Weights of a small GPT-style language model, trained from scratch on English Wikipedia.
Architecture: LayerNorm before each block, no biases in attention or MLP.
Training: a variant of SOAP for these matrices, 501M tokens, 3822 steps.
Each number is 500 + 40 x the weight over its row's rms, rounded and kept within 0 to 999. Layers, rows and columns count from 0. Numbers have three digits each. The size before them is the row's rms in percent of the matrix's.

# layer 7 attention value, 192x192, rms 0.256, rows 124-127, columns 96-191
088:449490448484526509494534556515533508458503444421516563438570501432442431474506469524442439465468581553557565502496464537540524540508608534436470530519463517480425450470439497541488521443505497489488486437481466447449500509536481519530465454509510451512478523542540497526485517536561478529
081:585504505440445486491523498413484522419495470593523473486441546513494487478565480620521429586465571441449481429420458472553420534545582488493463488500477485531446512541555546523483446514512513506468458546515522569463531496543472565518472463534445499465501492513468477571514478483472497527
094:451518508591481470544504542520453512491496461506534490562529420559492552509481524462534389572496485457585492549532556532495616474448525485521469504436505416536435465447503513518503483568540550507489504479445450528509544525493567546505524528523556493513569565460474463446519493518531453430
101:474530517539476504501456562445518477538472499469530513537584452445529429441540567449460505489556539431539480509423500492491538461429519535442465511495480420536560538532401460517458509446479491524513546494508559517477435528475449476410521500523495481518470538513503470497439504465538529529
# layer 7 attention output (transposed), 192x192, rms 0.202, rows 124-127, columns 96-191
092:526442541516543495531553436430490514508520449512493466493424527502505495568479528523557557464550452445448467510561489477457506533570483562497584440423543462506554529539466488429489488515540534519508471474560501562528498557491564512534484463522469508489510510510473530525510482480497531478
094:464473484566483459517529456494512435491466503433505576501535482440493502506495439491590504447547441546479528508498562585537549438453468505488470524473533486517581530540504499512561601490495526434518566491447507390509480528519530492479448478482596538537417494538532529479544589466535437379
095:522482446446534550497492590522459526486472535471501510476523468456489481522552500542536553502458485525468503504512456483520470559511434485551554480478578611566537468478524496499524541497482496570525529480546531474526529433543443453513467494459464444449424477486439496565552462499499492514
102:539424490472499500446521425466505572453475472541537496480470470576506518552437530536509517557449547496465516499497554456515497486553479471573531480558500461418485551517503426425470464488555483486535463475484462471471510456509470488544429472541485464528469489462477463545560569552463441503
# layer 7 attention query, 192x192, rms 0.224, rows 128-157, columns 96-191
098:537476516489490499413505515548489514536545508522613510523635471516553479545500522534472477518540468519466538453607468433574576454468473510582503512476502473519507542546519492496503491513464482479499530533519506478524565487465482526453455527516418534498507578532464521507500565487443572472
102:480517439575489534462494477531557403452556493530529464476508422524455517556491514473508468506499481456448491562501531474442555496472460548528572583456477530448549528527513577468478542576537520534502491531502460483428546455518551397405444457461477443551492512501464542560551437584473473490
103:485528467474525536545506515500497490503549435532445483457508505538516487516506414495470419457453446404570543491498497488547480521396478471487521483622500521511534531478510474575465516458540548520526456561488530500481465494533440509452534507478547460537507512484515523512562437490481531505
099:450554477440590537525478502458477542518529498544520521482516459588531519513488527471490501503516509555500494501533526466499488468548597484522422496468555536485564445590493526463472447529532478473545584458569503518500518539502513449469544502447534545485514552464504515426509500485500481462
091:494550448497467477536513537524511496456516548524542568533514517535435528428527500574444501462495479482451462441503500513462492472474476504475491529471431565464545478462510490501487509471572480469585454486432485481491445547508446544457473484599515542455451515563551460540525525544478567509
103:438514451453561524497542518537515508530570474556360569467449461543529482505555585564471483518493497548468553500525458499481467501403558497533523462514537498515548467510514613471557581520556574448513448463503520574529483544518546456526505503420527513461500493563513517505515485484509477503
094:481474477464505496472468473551523504492499505461459480491475495528519467459526537471463568458576563355531508470456422435515573525459504492515467467532443577454577455476412473524439524529549597528519525488529507497550543564506500484452542500518519511472483456528491473581510429530509518476
095:442448494485537477506469494527491518552440508483546500571596522494534463492534522449558553531512505568492496433483491517532441461458470506513456479561495518489481406519479531557486549514521467458491489499525463463576547471467446495424501428544543440559489454450502557533534369527529472465
100:531523527542530463494488486548480474498485528472480513480427539466522535506454531504565519564477477492445523549451449531431547497508508510501487413429512495473539453561553522462506528556523467521473523556472504472455479544524480483489496574501456470520463499524480462577495487463520539538
093:569454491507460469451487506540512598563545536464579432489519487551562450498549466475413515501452476494407468570514545504496517449555421503497497553508492524491536504503388464469487474565464538508539455500471460490466493497551513466436520447604496479449520553436449508531446513526446445429
099:474574477495497460473539502430452546488517506465528452511442499479554524522520420579522557509550505530509515556479550446541470512480513538482525580475521547506622526534531579485523603515555443541437540478475518466513476463431395460470555502536558579511563473478482487548440532421554492524
105:526548510447539419497491457513471465484490481507529471533495552531521528449525419482476536472506455528524569545442556501525525459566520515552447592513461446475509532498422470449534500479470439521507461499422518491457544525561482457573503419527428565512510483483495510509463522492523494516
103:529542480501535563521472492432490467492412471478497493516478435478490461537592462509461535474517513524471606445538416501484468408454507503421544471540466480521502480529470498485499480479474501530504468446494482481556481522469506524423497437543531455512525442536510410467426576548550532504
102:465475545495507478495447378509454476572479430535528543517570472505448486452513595576516476499545534511518453500478473561481484500544464512445607558426528460439501430450462513481581510521439515526498488492525498400461567557533465534417503496487493447563474529462398531502434473538533496512
100:461530443433456453496469451552496469468421461495537518481572509518489544407552463503473502432569474525533536493517493486487474453597497517442508552432507505570525448501485462450485556501474482467526534511427479549506528544457533520529514463600441467562499544497463542558446579475500509523
097:522548493482524462426490465480531453470475530482480515464502498459489553516559516453499491521474444524478533523462502452512434539497568476532539502459495494509462485642524469459580478520552494449511515530425505475499513503537477511530473488462522463498444554513606496474589438543563505482
096:464415461443517524500516557541589488486467537454498518496474520428462556561519467481516438496505525461494465513560444567503492534508529564468518443563526459449452484491521401539506508519481527494495495411464517488519424461428512579469503486448538540448545441489563556513480517561487482517
094:570504535430475453518471492426489465566488449479459585549550529540517494522463498454541508514542470461474482490480499506452444465544489489476515516542562528518490518471552501454529525482478487514430519500508486477518478564446578499460481542476477480507500496443444493525490578518549462516
097:477427533513526534463458470552473527469524490509544564490528464508490462539456459519460481511624450425492552549528552510558456487536519461521518560461449491501517504589433459526464459578458475536432420454505538552545480467548480532582500547466450436507494525510453501554547503586515470542
094:473505452513493476530532527560468520498474538556493494497479473470461456471519462521485506491472518481504527443526525474578524554488488484440533464477507449515454521438457523510388512483472552507397539390500493490530443502469584494520436525568435489514548470484483496507526529428504486569
088:561439476457479472517553521518518504448449454518487518422479480498542534521491525550452510489486497452572491456476580485472481500547536495539511605510491580517545532491482563462435557523606504456508469408559488497483504524504525422511461517492499511491513487489517481440461410485493483572
099:445456539530500444485478492388456556474434557451489499453522526511482472416420426541542567425528516494529604499547502438528514507503485488479500450539507530552451437478506496536507555478528541550527477518453500459518514502478481528489518466474472539530572457550455462471472511527454434452
101:513592506555513529485476524577469471449514412494489524519490508474518548432463477486468487468446520544456453502527481500504543543487493461499505464485571528540469480489452501457568548555492498494468510565498500553538537513491541574451455553477406523470521497513441533503623500488460546509
102:467465548533468491509508534526520482484558459478456465480531577532559529476587505470426454508536536531510428512510492504513502512545513477473532441552479480501492542501448486442466481462491456484499498500551488508567513518561547489573435446445455519476546444545559528527546429430488481501
100:492534468435466568542525512498449505517536576435598526464510514515511525491537493444471454514430473493516469493555537475559433500428565439500467550491466501492523532487545508501494462562519467549501593530532529511551469441517545443467531473540502541485525506557524525456446429458524516509
099:520434491568556455518450528463479545521475479559516466549512553469477517524471505500569526456523554508445483511503498484495467497532525454537441529451541449484585568448413496472564529441526530515483490560506457477450550495549502520557465537553493512494528458485550527525459473489447479501
096:570436483501447495576450542453509506523487488516515519490532510526556498543480532509521483487475510536505508556476473463560504403438587523537472476488528517460458409537533489481572555499504510518464481552439484541460428535460409555539525503495512518508534486516570508476546508510489504528
107:501485457513442555517578546501506566529496487499538586548562522474517565506493455524529474480530536524518453474477462520506501458474559509465494488476533481518520462498506566481417476472437499509477578410504597487521467566543512441583521444512516473533462556481516465462551496489463489493
095:554495453501513496513508515541527498518478524519485485495602437493553536471478497512495501516504541510493482444569447533517464464504408517481509483509518486528466517611469485518482500546485509518512441493524506500480528551467485573535455523541511521502437466470472511451465491499516507530
098:556522559537449488466517502518562494528558534515549562515494502450416503498490521487534509544479517499523476522527543490506564495521514496495457557488453500512493606476510451485493540479519507557510490533527535491416477495561449532500528421496463475478503507484579543463515595466589472474
# layer 7 attention key, 192x192, rms 0.215, rows 128-157, columns 96-191
108:524548505451503455468527460517435571444471404537582488481451472555542451464515516512494496495480560500510516460511498444509543511516439495534588567523476556475477529495507434542517527515541506474498544471427486515596511524510487515521510527547432539562441540506476499479457499509598569544
106:445419507487543441482491508428538488506474561494543494520480477542509436457443431537534512461481454477475537499547504541524533488480462523545473443486518500507433565534495487540463468518501500504482434501514421465476444558528489394492439476521491535485499518452447573629498480476476516510
102:514520544517448520520554586500534443530562490452501573506519478538446486576436456509510542517482506488544552470468462455483551429495439522485444489441478437477519537462501490506528447550521546471501458534493504488495456534517468549453515503543406525490452465477519502483510570512544501441
107:490503532417582550586577533493523486490551502566501503436606437532504424541465488489495510422441544520457482506532512480505566494458436488462572529467484503466561539505538522506422385481535521567552452509542499527471479495489475466538490494488472486463461462485505450550516454539432419527
101:509578512546484474501534531477491486427488488445574507521544517460386554463433463503511516525491500481562429507520549563490518530442475537498472477458528551458469593447519514503436515486502500502567501542476473520517519497557506499448508542486525623533455528475452518510594420531482480537
106:477535461513526501462508486497537450535557531518459510486485472520514481514538477524441504442477438478473544473463494521529478475450532507506520462478472445559447487469548531552473453481535504420497499613539481508505473515512528529516497580554430487552425516531532528582419492574496440499
094:477511466521513532491459574572469465530454519483511528486537409505567426507505419473480549442536535435515479483582479521420509491543539514513542475548394475525448492503506501534579550401480533428519486493470502511471478533531484475509450503469447522430482518436470465499522523521560520490
099:484507480521557487576520477568469455474510398475522566509511478508560479537459475524493477555570492526463450455477556529504526487526522456512537504499450487456446434521511523548510535430458525544497482533533464521550459495398433437434550511544442551529511456430468511493572556505543438494
100:492468532481507486459524541560532514471497530524470573504589455452490494456527443495455501497426461463511537555504511503465446461479525501525531461500521601485423543498450484477413539438462516554513478481486540519434514463458448514446516512425471523519566443504491518497489540491499467510
098:512508484503480537502501554526526573522431513467543507547461513565468460496562535491492523513550469463499430501510509506565602548457543488579494540470485504534509437516490447425494481536537519535530514532547479575444491531497557501484536535499545527492533457454533510524490410503502511494
104:571458462496524510470445494502532519446492510480538464491499466537503530475530509476514536540458455533493506526468479486545482557539543521514496486568469464449477486556437507484532549485508517490441487501448590465502521485540475497509546393517513581486570508415499537505496440483549546509
105:499513452519588581450516483482509561492455549471446483565456485510446426546576499555472532570471470509541548573479477533511465541512422569500518550498512506502526459514479515461550510452498531498507549512491488468539490459528538483537480460544449492483510461453525483467400451513442516460
110:493541522501519509474471482487512457469528469529513528510525531443496529555528468475520475520472532454504469501513492469541448519457512479520529538452481449534461541440473370463538503576531452489610472485408496501439457479476544467531436478538526498481439458570449492485560512508498511480
101:519465529487554519486450444521506440438582558513565525526523588509510486504509615485542522504507427426478450494548442564522558476485564441511443502572502558561486476547538525464568449518520463547564498526442473469568573527512483499448493569504542585511531484492535472472549520515500486483
100:502533496456500522472447561549547530449511432596472495593424502518367478471566456522439463514496463457425510491495585532555451523491539492513521544525507518522490508501471503446510498544445561502490451492588479516535565469466581522557468479474506549442505524515486491470510454495485519553
106:506547449473495509471481512520518494511468534523500472530557518558456504469543440434486508509469543469533472572443522418475525499523485444522524500512462456538485435528513484488482531453513503529476460479523519478481550560475448513550524496493464429514574467456476541494461599503492515460
100:478525477493474414520439525534500526545567421433496485474531489505479543512566536479474474442508473534470497490498521521523488488534486542527469451429491502424538515476508547505472498475570597483483527545540567480477493498485537518490510535467489516426558470540514519552494543560484458470
098:517472503450495488467498507489463520457521462533481505507552541554515519466453589496472511431461539411488518543529513450512466477399480570453446569540491384499441522534494461522615527465429485504507477527565537566539526524500560531540499497563507503465580475452473459508506541483493503508
101:517442509467580435471516540498569527553523480532474493516466542517490493485512474449518531583530551476473544475506492505466564492519484523424508570576520488472464549527472532468421455535508534487556492485528551548579435545527515479479480484468481460503509512501532504474518528488505497471
099:512565533535566513509485451524486516527496499495424453493430475503498478525512485519536442457516535485470496502517563483578494526526502524469420431546512513503532547460453573502485482512527512472410573467487445526496505493551543484503486447503417601494514435498480473549547562451481558506
097:519444495450586559507463498569489452486523418514506490514554490538510586492464447553499462492485520512569517506456502541524513455502531597459508505549509528459574471510466533498488516464520528505453440561533479526523492475461581557500404541517541418477506504498526530482532513574491556522
105:496477520482474496453496465454485551491464483548448539479503528544478531538488523593500522504510507460527537495480507519484433497449568487453612446505491470585539441501478574564532537456480451540475421501574519539498445491511469534464528537494475523459512429460508437527497412507486429547
103:481513463485481461563494491544558459447525521446490484511520468466558479534561511470470460468517492498590486433427585469465549481447498440468519489451525548577459524497485560487487545546507537488509592460557439518547542557528480549571544497530483487472459457531522530423480477438570479472
104:455432438511575463548505501477448470469476521474509498560531449522476527578500498462468468510517497446459456513505472567553466524573471526491490443541552515480468429430461520500509537513455482508412531484456492515495566477467513483481455505491500460514466437449549530487468562462446613500
095:514531500528549537462552472488543544524500439535475527503475487478545529556498443506549553474510481479404480523509578512521474512533544559517486486507418500449518514513492461542472570495502534541416457574520519450510439530490543454557544442438533462474538492517536471489473508559466403493
107:508440495479535537444445640451535482595443427519469520536451497468439495536443494501486445524571464492443454524482476546523467601512462477444511478500471531468503495484521483557562496471502530536562545537451416478452586504534497513514512478508491490462518525492510523525504484457558455566
101:439519484531519512535538466502542525564482426454536530432485477454522499471503483543478577541484490560448543583571511474523493431430520466475429487462507527462538452505479492511580481576494556526502530529530521529512504516566486505485482522490528484531498569531516476524532491501512533490
104:512475553556515529502469523404460502455587436484502483515551518475521477503514494491510485617496475515497473483468540448449475475460470539616576487512492559543564488487421470529531420474460514504458510485455512541513552475501451504533480378553427452554484545507554429486427581534525479528
101:455558498535465468495549461417457497520519465563510516475560537522500548488471467512497540490483540448415422554487473487510466500481501453449469566424577523474539519562441546426584518490585511431518454524469494548501536557585544466521411497530464532474527507461495489537479510493458519462
105:490449447548526487494522514507539552502411454532545392529470454478493561523449490507444491451519525470543493436489515507559416411536545561451481414554472463508558432467517539518520462531520460459500520483551547562490440495533457551501490437528529493545540449424463491484439529482434421505